{"n_layer": 8, "d_model": 448, "n_head": 7, "n_kv_head": 7, "head_dim": 64, "d_mlp": 1216, "vocab_size": 32768, "activation": "geglu", "norm": "rmsnorm", "norm_place": "pre", "norm_eps": 1e-05, "positions": "rope", "rope_base": 10000.0, "rope_fraction": 1.0, "qk_norm": false, "attn_scale": 0.125, "bias": "none", "tie_embeddings": false, "parallel_block": false, "init": "orth", "init_std_qkv": 0.0154, "init_std_o": 0.0154, "init_std_up": 0.0154, "init_std_down": 0.0, "optimizer": "muon_variant", "lr": 0.0106, "lr_mult_o": 2.0, "lr_head": 0.00703, "grad_clip": 2.0, "warmup_steps": 200, "schedule": "wsd", "decay_fraction": 0.827, "decay_shape": "pow", "final_lr_fraction": 0.0, "batch_tokens": 65536, "seq_len": 512, "doc_mask": true, "train_tokens": 585300000, "steps": 8931, "dataset": "wikipedia_en"}
Each number is 128 + 24 x the weight over its row's rms, rounded and kept within 0 to 255. Layers, rows and columns count from 0. Numbers have three digits each. The size before them is the row's rms in percent of the matrix's.

# up: layer 5 MLP up, 1216x448, rms 0.099, rows 1049-1115, columns 320-383
# down: layer 5 MLP down (transposed), 1216x448, rms 0.0569, rows 1049-1115, columns 320-383
# gate: layer 5 MLP gate, 1216x448, rms 0.0908, rows 1050-1115, columns 320-383
up1049 103:137117107124154121139141139152127158112080078101157139138109086127118104148124113189129105134129119127128108163156138140064139136106154146146143169147122122155138155149106168125101115136127114
down1049 105:167110153144126148165110109080155139126121085112130122052164142162102096147091173132126132133121155164109146115135098138103090147118152119119149142112112123123141140128152144120173137116115131
gate1050 093:160122092150128170163129085128157132103152138142132128144117114143153148157112100099115119153073134123129129071113098127097122131104143108167137154155137110142132143122190120108136146120131106
up1050 093:108143124109131147147137158125107109136138104150127126147137127133148144100153143139177121160145142119177127129092168069149140124103132114124142070100127126081131117139107109164153119145142143
down1050 095:127117096113140113119132121106162131069090123117159146145118167127144117151133122092099139103088123118136143166146148148102119173147126141142146141139205115120161133130141086172086150150100113
gate1051 101:117102127114173132151101115117117080128141149148088109076134151139166129139109124124140074089129136098106107139097145088109077146107163115153106079114150100112146099111126132084169098131135147
up1051 095:128165165130093145088166107128141134133116147137114136129163174142119168124137134112144136084146143116139151133156089136111162120123108090104110138104142189070119144142135098106128136146135082
down1051 098:069144131090111135086096113110154163140125113136123134124098158129149077123129095108127120083155135153093115143118135155137089146092138083115151103095112130131126111172120108165193146128107146
gate1052 102:130115170125129142055144105122169146103139099117139127150144122109125112113141126126114101148143154123090121166161119160146130121114136089128183134164101128132159118119167165166132152112139132
up1052 113:141136128137102116098110135098173108133100142135094148091165118126118163148118122123140145109163134142177178113146154149122148173164147135133133129155125137114111129093133151123152081140127169
down1052 108:117129136128144158084090123120136140136127162133124131080129091108146090114161141124152154139102171135133166143166094108155116096150104110146144128132157126128131133069150137152144123118115149
gate1053 094:150119121108129136138138088112103152128167144102133194114087082152093150161166105125130115131129092102163141093112118114080095092106114087129142122128110135142146111171096120135131146104119142
up1053 098:103097110104129142141110137147125117121150107166138124137119137068110113105132154108162135071153109158159139120089152117143126127169108114092132104170128096131081106125109113149108124113099147
down1053 099:119130157161116142123115114146139092142102135086078155155138086064088134125145113154171123165117152079107155125132129098137093091133116123132150192140134161118124114104124131144124094130143140
gate1054 096:125128100123123119141161170132122117179157126185104106133128134148153122148135109161144142131096135147114126118105129122174147098113123113096132085124144119133130119116129136137105123157112152
up1054 093:106116105142094117085113149116130138155104123136132186119090127109152101144096108140133136176102139120140178124094123098177148134116103096136120072110111151149171131088136151159099159119124148
down1054 092:111145128140124137101126123124118097111148106114134134116148134134121125069139134109142142125106103123113119126124148135111141113107102122126160131139134115165078137128088158100120096138209179
gate1055 103:136134111126130130159183129150135141146144107131154093099168106144133144132139118149102117139163145123099098126104142166153144130124116137178144175120134142158161110094130141114136115092134149
up1055 101:117130132103119119117154130084116142109131084122087146093148101121143131144143142154119070086133134107091108113144106114142130149112160135128171095140177130140139128132166118134139126161143128
down1055 099:140116133132116174142137134163127146153148093136105096134110145092122145112102108121180159144116161125092127104108132127162115124101110122134159132092124142096100135121142103089110118096122158
gate1056 100:110124137089128141133114136113142117097135177106113140082126111123165140145120126151130116157167098144132118184096111123096130122143166081169109102108155129181116110179129117089171102098123155
up1056 097:108120079132136117123120115179155096139127138158150147147170129150164139120146202124102146141164112139145163133157177127128125109093194168104133127116139106131127121126099151128149131159127147
down1056 101:115161141078155070136088087132107120140117135127128145118090141140126147125169134131124104165163162163149131138121069108138124124110109158176114100105145109143099092134163077161089150104143157
gate1057 095:104154131154131128168133105130149131133118095100178119128104152106138131103112127162125108150148129138147189116168106129108115100134166133120132081071117170120139136152137117151117106158125136
up1057 093:134136130147151122092142187124128081143150144157159142118112131133081116124116161168147143129120096142142105156136134121158110129099119164111099133157141107104138095111133093125125111168158107
down1057 093:113142030127131096090133133116120128147164108131161119105151117157132124137143165085134183135096136130088155131146143133136128117155121098133117118147105108124167155102115151150114112136124158
gate1058 093:081122172107118063086118138133121142142089128169165101168114192135137134155123130123183101119121150166120093159146090108101119175144121145127105064117103125092134139146149127132083134134114094
up1058 091:077149137107055172132154120129145112126164146145141102123133134123136120089144128143094121127106158133139139151153147126150122142143160156137080145174124111113115167073132126107138148110102130
down1058 097:137167117115146148136104118101151156073138124145131159147129127155156138140120141097128122118127128150151099111128101098128087154116160065100072144094089159114094115138140144078148102107110128
gate1059 100:068156083120098118109162106146131125132159123097102100137100117095158110133146122180119129098148088121159140125158101106120128132128156167096111111080129133105173143125123149095119165153107087
up1059 100:147090147117172114121132110114112129134098117073148131138122124132147153094114123150146119177110176085102131121116084104141122093143151139116112147125095095133141126125131139153114158191110116
down1059 101:182111125158151133167114224180128102114113096119124101114116129159120131131116109111136113128099094123136137112136110159091122111162142154124128134091135158090118179130117080133125156147144124
gate1060 095:082158135152130143152158092121127151103119102132164060150093108168110199143144119156135101118116097092133124088114093125123155110153156131136134155108132138146195112115156166079133150083140172
up1060 096:125154134087126133149192145142140119127144139111113066109177143121114146096138111105146118135176084142106137098115137134137162158127115117147139185154121175106114117081133097106146114162126140
down1060 095:126132105134109146135103154111163131119108135075161140162099160137102093132176107116084083102123165139109107087107107139091139158119138134150116114128087167109120138120108158138130087135122086
gate1061 104:146094115162139109096108142139096102098106115119093081143141152150101176091113186128145113137141136134119163087138087143097110132123130101158119107131107139119125109117118157167123125132130136
up1061 102:136122080139077116148161138141143133131140124118101129119136153099132132112136111126123074101164124120130159148132098150178148180128134158103161157132147175120125086138089133104118115154096129
down1061 102:086153093142168147157181150101161104154087132130126081121128122141106143162095138152115122128123172113135150123120176159144127168109151125111163174125142124147115112138143098145137106128128150
gate1062 099:154125116126148171136102081116180115121106090114091131085188141157089124179090135125122130114118102095121147115092131144190138147095094175162165129119130165176132144089126139187125172137159161
up1062 100:094157126109145115167106134125115129128161148094134103121132112109156114114101172139160134159078139121094095135163143140119128135120102066140178152127114158058125143114112114168161128110114098
down1062 097:141149107161171149080111108089158131141159155140124121172112087132099101134134109102136098085128098094124118145145159154117136119123156097098106095159146139086105081165096139112110075093143146
gate1063 120:166135146105167136138165142130113153121143138122103137146153108126104121141102101152115108099110101115120110158102116146080136097080089082131093109149086168178119142118108129134152116128122120
up1063 111:158163149116147141117135104128138177161114136150132123142104165148113151124105105121106134127146148152160120131135170121104097125103132122146198116077111170133121131121114115117136145129121167
down1063 115:079119139106160143133126122098122151167140104103150124125125125142132126115192148119106138150135107111146107119123139129151098082092156093151131121114149126169124175119106142147096164130163106
gate1064 103:124092110155152124089102167128128127141119169183068119120115109157171152116130132107113136147122089123170120137150165102123145144131158156097126115108144115111143137106148113172135125127178134
up1064 102:191097121089105159149109091161153127124113117170101100149073112135117155104104098128186150094113132152120110134147132121150128112149133153136127144116128121152121148080112093091103130125126113
down1064 100:090176139146116154149156152101170131125144146102155138111138130179144082151108161157136181112096134136103137132127138147127124102144150119141130110146107126104098178135169090119148143114146092
gate1065 100:112150089156133143109150150099165123167126124171173120127116116104060130132112176148108152073126094092117132122099144127170204143141126099145152171117131146136123131139124137152147153093181127
up1065 099:122106168116144099136122158105108189091126100100089116135155135164172127132151134112084115094086164178143131151155187114084079108118116136180146108181176141142154147150147119132128109125072124
down1065 096:149179150137126140151120110126131144147179127165105125131117126142072153118157126140131140123172124170144151121177143131160167126119123162103144162097138127128097126141114089135136100144133139
gate1066 094:119147146126132082134117128138129091149105159153117130120136132141096105153125089130175104120134163146143122117110132123137136170136134126141142127120140133118063140117135094128082130090129120
up1066 097:114137140120124118103176108114150156149106103087116129149143141169110129083124125076193114128150146152143112138121090144163120120132100115131154150085117074149113154099097110125125120108125111
down1066 100:153142170117168148145107114123117112110128100111125105139118151104142152164103138135161153148119106095120102117101142133187081161121133104142115105142045089065161107160093141154099146165093138
gate1067 102:145126116140104172145125100124123092096091120140123134102116119119140137131111130146106093157089163140074141128097146141096137156150131162104151134124107160112152129115051131152150129103089098
up1067 102:113146137095085167111105129126084128153159146138145104099118114098129097129116126181132085123149123125115135095130174172115165148140115152105121129123108148095117092089120162131141132107176152
down1067 098:149144171126170157154115144124131140170110120142123137112120179082118131102128168175077159115167141135123152130108064109096147125169126108142123137142176124131114124124150153078116120133156147
gate1068 099:106134096135146138146148119086084145146127154147153155125163090109132144109117140137151148128152108156111150133083115132140152138097141129118150133094128126149158140178161117119086141091111161
up1068 099:105145145137117163150101137119105096140119079163117148110097109098132120098163136141118121143080125130107150148095089152110108154123170146160102135149160133131077138148131159155151096110136141
down1068 101:152107094131176164143144135185117140130114107091137146137176143137142151140124096109121139143118126156152125119133105153115123118133140129124120174081097174107109126103122093104145118119122070
gate1069 101:115125098131111154115117131113159118134153127085147093087157136119122096124144107176110166146107099156124158091147122128135132124149159152077111123116090140098177116143108159119109143138186152
up1069 097:096139115103120177166164107121113124107181087140129144167104142127161152126114080105141149138087159134105096136085124109115136141121140135137120103128141123099128169131105083156143129123141119
down1069 100:089117159119139105134093126144147089142157083156146137156159144115146084099119119127086110158171116191124178169125151086111147141142141124104103118131137119124108102119128131173139137101123118
gate1070 100:101149093092116080129122090134094146137159161137112094156109127134110160107150122107103148175112095138135128149103124099137095118129059106126078121111112094111171066099165136146153127083135146
up1070 094:120130113104081149113083108163160100102142139142098081112123095107119123135095130154094097134114124126140131184102126078167117125167091124144130111149115120137121124107144184157163129106161163
down1070 099:164108119140130073121130129109127149130135125122105100116162109080086120149144133127145141159129163175129151136152139084104083129124061076122112156145142152116126080134140143138139164116163162
gate1071 100:112141142153159174138119156164160122120108162127126149120120134136154098129091129106146104128139113142143081150151086125152156147124140109150149153124122119110115109132144088145102112102141147
up1071 101:141141107126158117134105161175135113163095161122140155148121127121138115129108133089113148095096141172140082103114169152109107126140128126138089165127134133115089136127122097130113098099102152
down1071 102:138103103147087110116136116139156104141098128162106099153133137139134154147137106121148134136120156182116151139088125143102151120123140104118109096161080157099125108108093040131128146132174100
gate1072 102:088109127139096137074144113120126112153168124118108140146118107097109142131123121127115104119094146145091100165111141141161125136140106139142120121126128110134121120122141138107136156118114126
up1072 099:126148151126103116133152137141139096127089111170136107174143112123119131127110107106105103109156131124136141137134146120150102119119172120107121122119125140146131095127116142152119172141113119
down1072 104:140103162126143104117156121153144138108097103143096060142131131151117107134114113110149141077104107126152127145105050142135158147145104104159131112146144126137142084138127094140118128112103154
gate1073 093:155131114131154192126104141152142146090175136081105107107104109105162130108106137113076126069125151088101090127147096125140116082148158090129100121088121123127142166111152161174135177099137150
up1073 093:135097109075118188105154112126108133117126155101117111124113124127104088093151160113106127142130120130128100138137132126096097156133141160125117119107126085174116115090119160097182122122164141
down1073 092:134109100107159104151141148159122127117127115077125125110144082121151114120136108107118095123131135139126105096161140109145102155126119109127132162140143101110122157127109113123112120100142146
gate1074 099:134128134133113099144124098118143115125108118116103135090137121118154116124133182150090130169091142135150117141122092119090153151118116112103145172088094117095135157120135127151149120163149126
up1074 103:111156130083147112121138098112095112137106156166135089124140114096104143188146127143132124135112166141166105109128100120149118107160162113086104135140132149194084161141123148131133096143098164
down1074 101:124086169132128083139133128090097130086128084166105121155127095125105145141116127148156112103043119112117143142122116144137138154142124140144178120155140156083117137146134099086094146146115080
gate1075 097:142136155107083186119077081138155112134142115154068111132109106141164096117123169135111194116136160096156148140145144115130153125104106113154106104129142172150109086153111151126150101108136113
up1075 103:096125101110115085110138127130114123125145132158134114112132164141113146126147144144119120132141127114137079132104103125141129128126126082146120120101121114137140141171102147159127095132136171
down1075 098:146147134122105108115120106125151119075163148129112142134125146144167144155114078094168126143089123137118147138127153129140163171135107126122093139163099146110157141122071109132103154109083155
gate1076 100:114113139126126160129128117137147136134096145142115126142099075105159124124107147116116139145160113168094157140148146140174122115135145120143143099122104063142078118133150177122118112139146148
up1076 098:107164151139134160165100146132113124152118139121148146110111147171119069141153123173181077134150121145135113107144112106136078154089135085128087102149170078153152136096169117101167134135133150
down1076 099:152146147162137115139139135133119124127131110123162147100129117158115108133169148097163148120101137136200160144152139138131131125151161102102134106139123094150110137094134112085097144129135103
gate1077 101:110205120123139202098132117138136110089105129126134170117139127126130155094143114132137092136140113115146147146176153125015158113153117141115124088159147124128157152098120140139111149094137157
up1077 094:131151099112157107133128129058136134122122161105124138092132132102136122131105136151139102101108118112077132135113115121074176117121098136154127144128141136136139100122124141166162151102136173
down1077 099:080120157118120136085072117118082115146122124174157128151098150141133099151155114134116141196128159156107127097146110147106183179136124107103119058158101162162112105123126098127160117112152129
gate1078 093:130145141089155147136131142125115155130146073163090138111150202145149151110124123154130133101114124122138147136113141137153132149118143078172114137137122123111159101162083145105198165150113118
up1078 089:122113100099150085128163132101127110112067102113133152132194156148098052164171124137100114144114162101128156109132172106132125111104123125111165154154108120118136126128098117073173103103148089
down1078 090:132118088146117142130100108114101126096146155139094139149101144127114142077093154105120155140073114094136095134116113133091137152107134106109117105126117135096153137147080170117157165098083147
gate1079 102:129137101090169138137111098104070166107135100129136151133151110123123122173112116154119138145120118112119115118109072117168101114088077126128139076138138117109146161143138136100120117113100108
up1079 107:115140174140119168105150092101125091152159116110091157104137134118137149149148109166142164130131140161120137111137139131111078086121104121167077096125123158129142143106139118133145130132118140
down1079 105:113148114109113131158147106129103115118153160109134090146161167114131135156145121135136146120156057152128143087118114118105122119175134129145103159127145103132179136161126125150137167094129150
gate1080 106:173137052144121148123102098122098118124111165108156189118146148114159123152143130155131161125109143156097121098150099146169091096111122084136131136162127119154119110121191145141149149140189144
up1080 103:086101094102121128126093171135104115128118101116103142146153070131200104128195145160120134131104154130109127132119145119132063174121136133108126113109129136133119090144100157140121145117130159
down1080 106:132165161114121095143109162085148144167144148082135154116159130081132145143138138123151173167150146123146073158114190114125107124127127136163155137136097096124127131114147088148119141106116190
gate1081 103:124140121133166127075103068078107163069114130139109148178132195085063135121120163128131129128109134119148089190150160135094138134120125121149074168092148142119097145125145109147148111118108117
up1081 101:125120131078142134131124108111130142077124123162107118123156122106132139105104112123130169130107108123111079170189140111153146101097144122157107175117118122138132172133150133153113154142098065
down1081 098:152124128122182092140133108112143137163122082130106115125091124110156161098117120112143153097141120129131165136127112157090134068172131114160112138128095139130188070142162114140160112150134124
gate1082 101:103158073115113151079094115103109138143120121106153092104103117131157157130102119108106165177117102114135115122101138130134118133120129131146150081100128102126113101131153136137144115116105103
up1082 100:126118161114111148138134110119168116120121115098131107137139135134093106115071145123132107117139110145103174136139140122146152133106160125122139138089143156138105137087149099130084158114132103
down1082 104:140134134149148148134132128145066080100181123146094086172166100128132143100138125106149150115132101117149142107115159058192111133138151138135117162158119110139120143104121143085135124117167129
gate1083 100:104150111153127126142098130146115157154161115149097140107136140153117110114147157153132102124101115162093092104112112111157088090108104121121118133136142134141120125159154162128096113106084160
up1083 108:133144170141123136143124122118099126106139172156129152110155114171134137096094109178101165123095114077132129149170147176135153131109126096121169106125113155145161097089141171121151097119124094
down1083 105:133146135100156126148115164097126102104142115134091150106135140128155099110149128161109126148126139123151121122140156126158114132111124139140094159093128146119136136108119143095102148076168142
gate1084 100:130086116110117113106107175131141103099110066112140106140118110150114155109156111109123130145138111131079125100155112146187137140150143148106133138144128102097089127113084172125128147157135137
up1084 105:120106144111159119130160123140112103112144150097130147115163135164129107084113070118133111103107138126136088100092080151108124100117093077129173144127116120135143066127150127159154146119108140
down1084 098:116131138122137121139123154134071121130145088150111169084088087153163129082122164162111135128105125161121137133103166119098151150116075132129137119142099110130112148095115147107135134122122097
gate1085 101:128092129142135158104152164105142130141115134120142131175141103133113101191095142144152136057100108110135116113135146108134084143112086134077139131143126097105128136137169125153110120129108119
up1085 102:114091142160102147059161111130069102140134118144140102125128148140159125153099160136163143127115187143109139153138078143091109143172145137142140103166101106131157126159148140122127094135099117
down1085 102:162134134135136098153159154100114147126080113165144144134065125096132170139120115149118131104134119129145110110120072176101129144117122123125136153149140127122118111135118216128163102118142145
gate1086 098:125139148131103173103100109143119117075135123154094154096152093121151121104104138111115119127093113160132102155128093163125129107116140145128167143098155104080125110106085155109138116147174134
up1086 104:094134107135112135123127128170144102181144128139105098170174075126185119147161141122131127144155124188146126089105121123142122128142208156122158149137098126111153107134166140155095114124131123
down1086 101:105142134130145156114092127086103107112129130109106094148119108109128106121088087101144207164113128111143106114134129149123143116145118130127151124120143187105078120115099115104114141149171132
gate1087 103:154113118174180100142164132110120141120119115148135120111128115096150126154111116188083105116146120110133146110096128148142106135105112102136145107123132134149183078069148142164125152121114131
up1087 104:130148128176162133150111158155127153129162121138149118131144135161095128154126126096097147146154127112141189117108090147134163132153112119117114106140090131148144116159118165164109133130150149
down1087 102:126126131147137103124110184109158149105146110122085140132112107164136123107116098116107149123123128121101133154118110133147082144178123137118115125129139167076114143144113163104136121147119094
gate1088 107:152122160131138122143114106122123141133155140156130114124138098106145163137113117202144071160101132134167149129140155134115125130111131118105130167161153145152135110131105155113121137166112127
up1088 101:098112125139135107131146168116143147099087123089097125141168134111141079160171119072138124146150166149098123130115117143146104130138128154162125133165132134169106121099135154140095105121098090
down1088 098:159115108127141176116127125109149116153109121121155119122120101114106159135183098071105123144161124131152140119123088125120123078117146117118105115128092128105119168103135112137139083110164163
gate1089 099:135157083146185085179163123128115157140136110078129133133114136162106154142111097202089126111121144152147137113100118130101150171117155113143128103155108094115118170122154148101103127090145154
up1089 091:160146165117093118136146130115168136149126151139149102140139108114118093114125129148138092151156142149069155163128107089107105116113117150103128103124134141138120156161141109112178102156108095
down1089 097:114119079133141131166177151133113160171154132080082126136121114147101114080101122089116114155117132139100161099149108153171159141135121120124145158172130114134092131125132078119102061102103116
gate1090 098:158141147131168088127169122135125138074123135108145155162186123132158142111119144156129089153136096172104102121135138125145126115161106104102120113131155124113122121145122110132099123111155099
up1090 099:112168100131143140128106144131113141143147152164119134100119087070150110110088120188126080109122145159150124140157098100146141148107140115131147105102140135157105144149156154164123131109161079
down1090 101:077151137150135094136115100139107137134143118109132146120139114119089140138117120127182123119100159120123134113137103155200149117136119176145149156103148131159079131134115096132140122114114096
gate1091 102:135115123120141138162138120144102083163147136124133152104054160114162137129127117156113163093124090100107135155144107124094112131114114136163184100161139146131060138125165090117145150118154132
up1091 097:110132136161130147115119135103142106123075174153143136136133145115117089094137148134145144107150125121112125134103110093155136118132146121119150143141120128154066120126113149141099116141115113
down1091 104:185113102110093126109136157163157111179157101185157110134138157104162123121105163085163114089150147148123136124142129162102104144151147111084179131165137082168127138107109168109109170118127151
gate1092 095:095104139115110138153128177103078143115122161100131130108132127096124162144112114146110125124168089099103078101126081138138171115121129174131139137130128123151110148120167128099174149128161125
up1092 101:131154193136128119104146136162137113115113098144129115112143096103149129120140178137177116110101139171104118136163151115102072125162165109133089126111142144170094115102116123075094117141060135
down1092 098:152118151122133112124130087139141141120118135117121105123166127109134119106117131139136140127101100154098116154101161088172168121130177089166073148104127161131148180138162060076158157133145165
gate1093 101:145142137103136102134166167107105134133118120132105124100131149171161121123133146146155119133115124125114119118113158180120157163151069128161137168161138109129125126123094148131120089126133149
up1093 100:066133116119122126134159124110107140153113106135125102144173118194161120137123111095122147126102105148110153147124156119164160137124088168140089147122137137126161201174134151099158096138152115
down1093 101:108156124097125098167173163133151129111128149155149094125141150143147181115090147113181156120162120112144137117114122173136101132120086154129146140095128077146111131168140093154147103147119130
gate1094 099:159095127133107141183141142099099138146120164165096118112143140139110082122140118116165131116136162116135152165133088139193183140136137159142110109139102159150124116131138152122121098155134135
up1094 094:085141152098117119130146118173125110140117133144176145132171133147150108141117132119136156129098117104108121099159106091106143129110114116142109125138162112106149151143133101126167129121151124
down1094 096:074167139156169112121110096139142123133125189155121145183127091140102123129138107085051085115124105157158133162108094117088119163082106152116135123146137101128083147128109124130109147104076141
gate1095 099:116095111095094126163139116134184145135085166096103140124110113163168122111150158079085100128136114147180134108092097117094129093089123121135093154102124109141110134087106153102087157124068168
up1095 100:153081092170117096157161098119115159112100142168131100159113113131116131107064150111108151116128150107160180105169169093148160146147103119114119141150111138152135145150109135157098129142150127
down1095 103:152108116135109097156127127130117123119140161142123151137127113124110136108117112103153119100135161124160111169145103117110136136143081131091132114159166143125100114141165120134156102133120167
gate1096 088:138098140105118081102130117114111157162139112129138136130163073096110124120149085126127116136130168147164138104133155114121171145117147117130106115151148083131105077145097140136132155175126141
up1096 091:167119141094105086114132115111102111116111140130114154109122124120145109108100145121096128135161148115136148077148119143115162142202157115130138128094087112125093145138099157134092159117169111
down1096 095:100136135136119158120122096178123156093109124128139115145144154115122172151114132134138152181108152112113131169122133139112075105117121166140146119111198111137155152176092105112102156126134141
gate1097 110:118107085127145094124166135137156115150135097127170127101149089149081092156115113085097120128103061101079160140109114131113117132136153126159156124190098127101173133149117116111136140142117116
up1097 110:131139087113159134121151141108118123104150121099170143118106109139131141163159112147174145152109108162153161107123136079131135120122147123131137118165109093075114122167103072087142121126135109
down1097 106:111107108122202106163129165116176137136077103113156166134105077110140123145139071136118137120123149187147166161123134129151099109147164088156140129143094121128115138139161127087110133103122104
gate1098 098:156146143170097161144106141080152124169086128181164135085149144130109088151125168128123151143142141100070134110126102111085105137142183143177118120161137111129097158066146136127180122105126141
up1098 096:158139138128126106155043109100139156168136145103134119087162118116104121184095101147135117160124151110116114119134126123171102143132099114142130162141100106117094113110146138146069132123118139
down1098 095:135131109125148145126138130161156094134111153103123140088116146126124078122109075091127104129097139110130126129129133140148115126138109152174118163107119138094148139128107146128109158155114120
gate1099 098:110098090142150125147144125124155092141138116134107117123099097122108154140093113132094119170102114088169134129169102135133090090129123119107149132126133156154146157144172148153120127123177129
up1099 092:135099124148159144134185144118158120125130087131115104168128171139114171111118104156117115088118124099075131139130178118155121130114104137160162151166154109131162151118142149124108100150179096
down1099 095:127167090165152114131153108132100093132161089169135126139108127126095148180086119113137097128129141145178148113113177136147157120131115156134151133147112110147141138126155133124094141136093115
gate1100 100:151135111081115186122122128101143115132117130175105125119108108151128133161131063114105142171123146168114120115154134083117132122138122114163131106100097119120135157108111108124106131118135164
up1100 103:145104069127143152131120138119110150095132123149122161128126106111119089142116156144099161112109138159178098146177132129172126096111124175155106100128083119159138102096125154137114138098108178
down1100 102:157136130118140104121155150125087129122101102151135187107124148122140150177130162156133172136105151129119138139107097136103134128098094154125105133116107118118158155100143108128105127130103123
gate1101 098:135104117118155157142122115130088092136099101123182153153125091168166142158104153117133132105066138113105121144100088147131085116168146121134135178135162149146120149162123126104139132157132153
up1101 103:144111114146145151132150136146124143143116125175107122112187168119103095136148111136108139097124145126103083128146098087170119089145150146123149131135128151158116140103127108172142116120093141
down1101 097:125090163119173127128180146122093088116180147143120139148138140114140105148108130093090102104150130060118095170128137114118095151102099136132132157148131137098117141119145148146159108115071108
gate1102 102:126118112104131126117142115130159111130123119117125111139113114118108086111162173128101130107126083157102148158121134105113154128196140180089155133111156113136121090169130117164151159128105140
up1102 099:124158122115117089157118130124100158140145119113136111126137155109115141088106109178101094120147163130096153132135121112088123121100168139097128106066140133148109134114146117106080115150105154
down1102 101:105109136132143121178075126109152061160100101072148131111123176102082114133102112145081101153135148168098110147135123106134147077113111117119175118091077116127131134122123115092104135159136129
gate1103 099:141165069129118118091121140148107131134139120096155096091133143134149134131100106142118130138106077161110137105159081153139113103131132099106152158114142147135112112143103133137105144124119135
up1103 097:142126111087091162176083122166119136113183164118121092152157099122119124135120109118113145081151140106107093095168154139156141126161100136127120126181078153138126159060133149103124124156112139
down1103 098:122162157114119082137141102136102123113154122133125117164116129122119156127118108111114108124102087138129144128143141141148130085129133128102125145106102149150136117095135121146120105154081118
gate1104 105:119122149144140151125111143113140129149108098111121106092093136136145142120121096127167109157134127087080139177114147153133090122121158156126086202136135127133152161155186134107131118110147150
up1104 106:137136194127116126092138193155119130125122154126130088105127155109139144135096149151122074119118130132125106134139158135109156113152080119149125119123117156127167105137115138124115158129125109
down1104 106:114136136126124135128121157110102123124125141101099137139114087112124107162126126122140118142128132132124126113113122156133131154132111159154129143121120110122123149121186081161123109100110102
gate1105 098:116127134156118122091172105102132142130128161121192151130121104108114108147170081169114104172107086165139146163127112120129099145153104148122109145147166123107129140089170161129151081132144158
up1105 095:148117122108121134133097118137099132096119125154116114101127111157141125105155182101131141113104138142105102096117130178102132137135113131156105102147137081176159133115117100147122137104112098
down1105 098:178101130121066098118140159125117152109100148128104151119153122136131150094122127128135118139138092097095113120119113091153099142116134116120130128128133121132137134124132101135164163133115128
gate1106 102:118130166126148094172081131099118132148167124157114100147123101171127095139097107085101165102145187155144135138151157179109124087111129133161125141139150125126120127136151142169136126143115169
up1106 104:107126117092097128121134151158131117138088115173122087121080153134136159153136116105121112116150111140143143166138106106124110131177093116118179127084122126135124129112137151103083127075143114
down1106 093:161160136140139145111102144167120147120177130137155131163150131145131133096151145130155138119108144108111173123115118147117085111123147131119120117133135132120163108169146096077125143138130139
gate1107 105:135075139137104136099166137165144153117108132149130126151109155140138149095123123114141134113110126143136122126103060159078107120145159116131113103109099144074114114108133131093117128132131085
up1107 102:146136146146203164134091116121076071130152125104097099135121150166093122107172131105115119127143170120113160107159135137100136114127118117134116127141139106135145146166123119116123128090125135
down1107 104:118119166140117109125113128127125124175121161122128137122166106131128139131099156116107107172135143107113133132153116138152077180151097159132115219150128127168108143126115134090110130148153126
gate1108 099:164094156134152146135086131123104123095102126165152125159147127116100133127155127099126128139103118162117121100139113160123102090122149125128111132147110112133149108104159104150115106157093151
up1108 098:129137113136111124134128104100141108113129122122138163136136104176136153142121158096082152169119142088107149105106102143126147110128149133109115129167124186164104128136135120083133116130147140
down1108 099:145157139120105117123139123150138172097107115118130155123122127126138159135152127149144084100134114125130113136125139100121108084113160111140149178151130129096126073110109118088146168097142147
gate1109 102:095100115163122098152158116132114112114089104079098122153122128112135064130118126147152126110143133122087111149107088118160116140120097109134169161134121124071099140179126144107149128125157128
up1109 097:128099108126115159080148136084130157110128123156118115127103148118142155130152130112111115156110156134152117093120135102160140136084136132134112120130150129139158119180129168126112157081157129
down1109 099:127168094131152079144114148150130127100156136196110179122133166130105144092127110126153147116176120124147128125111134123143071100124123137112085112153160142144144101138137098129128111134117133
gate1110 099:134121140115150090141171133106145126088121151090107111125115143173158138162112072137113133177107102123130175143133091144129155135092093139165151141094102178119131133124149145158123124115131116
up1110 097:107113174105177150123142093131138109109145098140127174120139123129116121164110074128115109100109129109112169109142100108091123168139140177114151125100135156130110147070140149155121127090131087
down1110 098:106152169142137159115160119092102129129137102153114117124140153157155171124140094144084111117134121133160106121098114129157132098148153184126138117140125132127127127147148085153069123120113128
gate1111 100:146110112095071129119152135137173142105173124116120087104092168158145115142102185138123149136118138120165121139143113110105157150113156100138098124130148092122122137156110158124168116086137102
up1111 098:113141154105101121117143085131138115169181092094140099108121203113166130142152132162118116076121137111146088154159105102147133176137104154140138112128125142129166134095117171098127114104110139
down1111 095:108117143190147125119159102159117138109121130118148123124156113151132107091146078132158164146119149162080132116100136144132113168098124149112139134133148158136126133135096191159140099130137124
gate1112 099:105130126142139146060140159127161134139156104119135130114068109116143107132144102107126169157145124115116103127102133120148130126094173144142102095138146143159158124161131157168159144086115143
up1112 093:095072137147131111141134172138110133146125071091106122133126132096102085113112141113138084125084171137129108150164143141140129101132082148089155171157123166121145132153139165103110138138177063
down1112 093:131162124137098162091115121132139138112089147073143143135139156132138077124163126128112093085113106117134167154108145151103139120150109144107100160111120089141139124143094132132118125123123167
gate1113 105:110107143127122109139193204140154136110129120165163100137133086121110141170170110143135103125148145131165125137128122139100132108167098163146076120146111135132099147093177159126160102145080131
up1113 103:152146132136144160132109106144112127105114124175150118138125103099152079119148148087084110148105135156152126125119160173094133136124131128147125133158148146140158089129137107114146096152130137
down1113 098:160142142101129109090160137143096121095137129153112132147119172123147115117154103143144135135135157128132178145118120130103126117138090070134144128127101148110157142109134138119123120126127103
gate1114 099:160159109152141122128125134131122145113123158075171128159157098113164111151164153141107106081083110126132075102098159113098142151135093120136134099149147142071115110077130134158129150147127177
up1114 096:108086139144155176125100140101161135084140100135160095107150094110103150110130145159118111175133143146122129112129141092133074124149118159133121090149166118165088120156126147130154109131089146
down1114 102:177136104115146099111120117125166103108136123112154134075121118127132094137138171145133087118120132139143134117133126132142113143171136111149122157151157110110092138142164102153130141141165127
gate1115 100:124147136139131155107080102125152149129114118149101142089121158129147120130115141166129136126089153138133105138131136128097144145071114125154105129111181137147130173146112135125147151132142156
up1115 104:150107135127122150163163160133142113118142149111127104131163100085123132128113107140169118089138158153113133116147145131133125153134081114139158094139123160104124115114136113123147143114129140
down1115 107:166159125120153147159151117128134124108112117087144101147155131110146167149181110136150107120131089149087141101087144094137161091161131114125099153109115138132148103102090087120138114094152113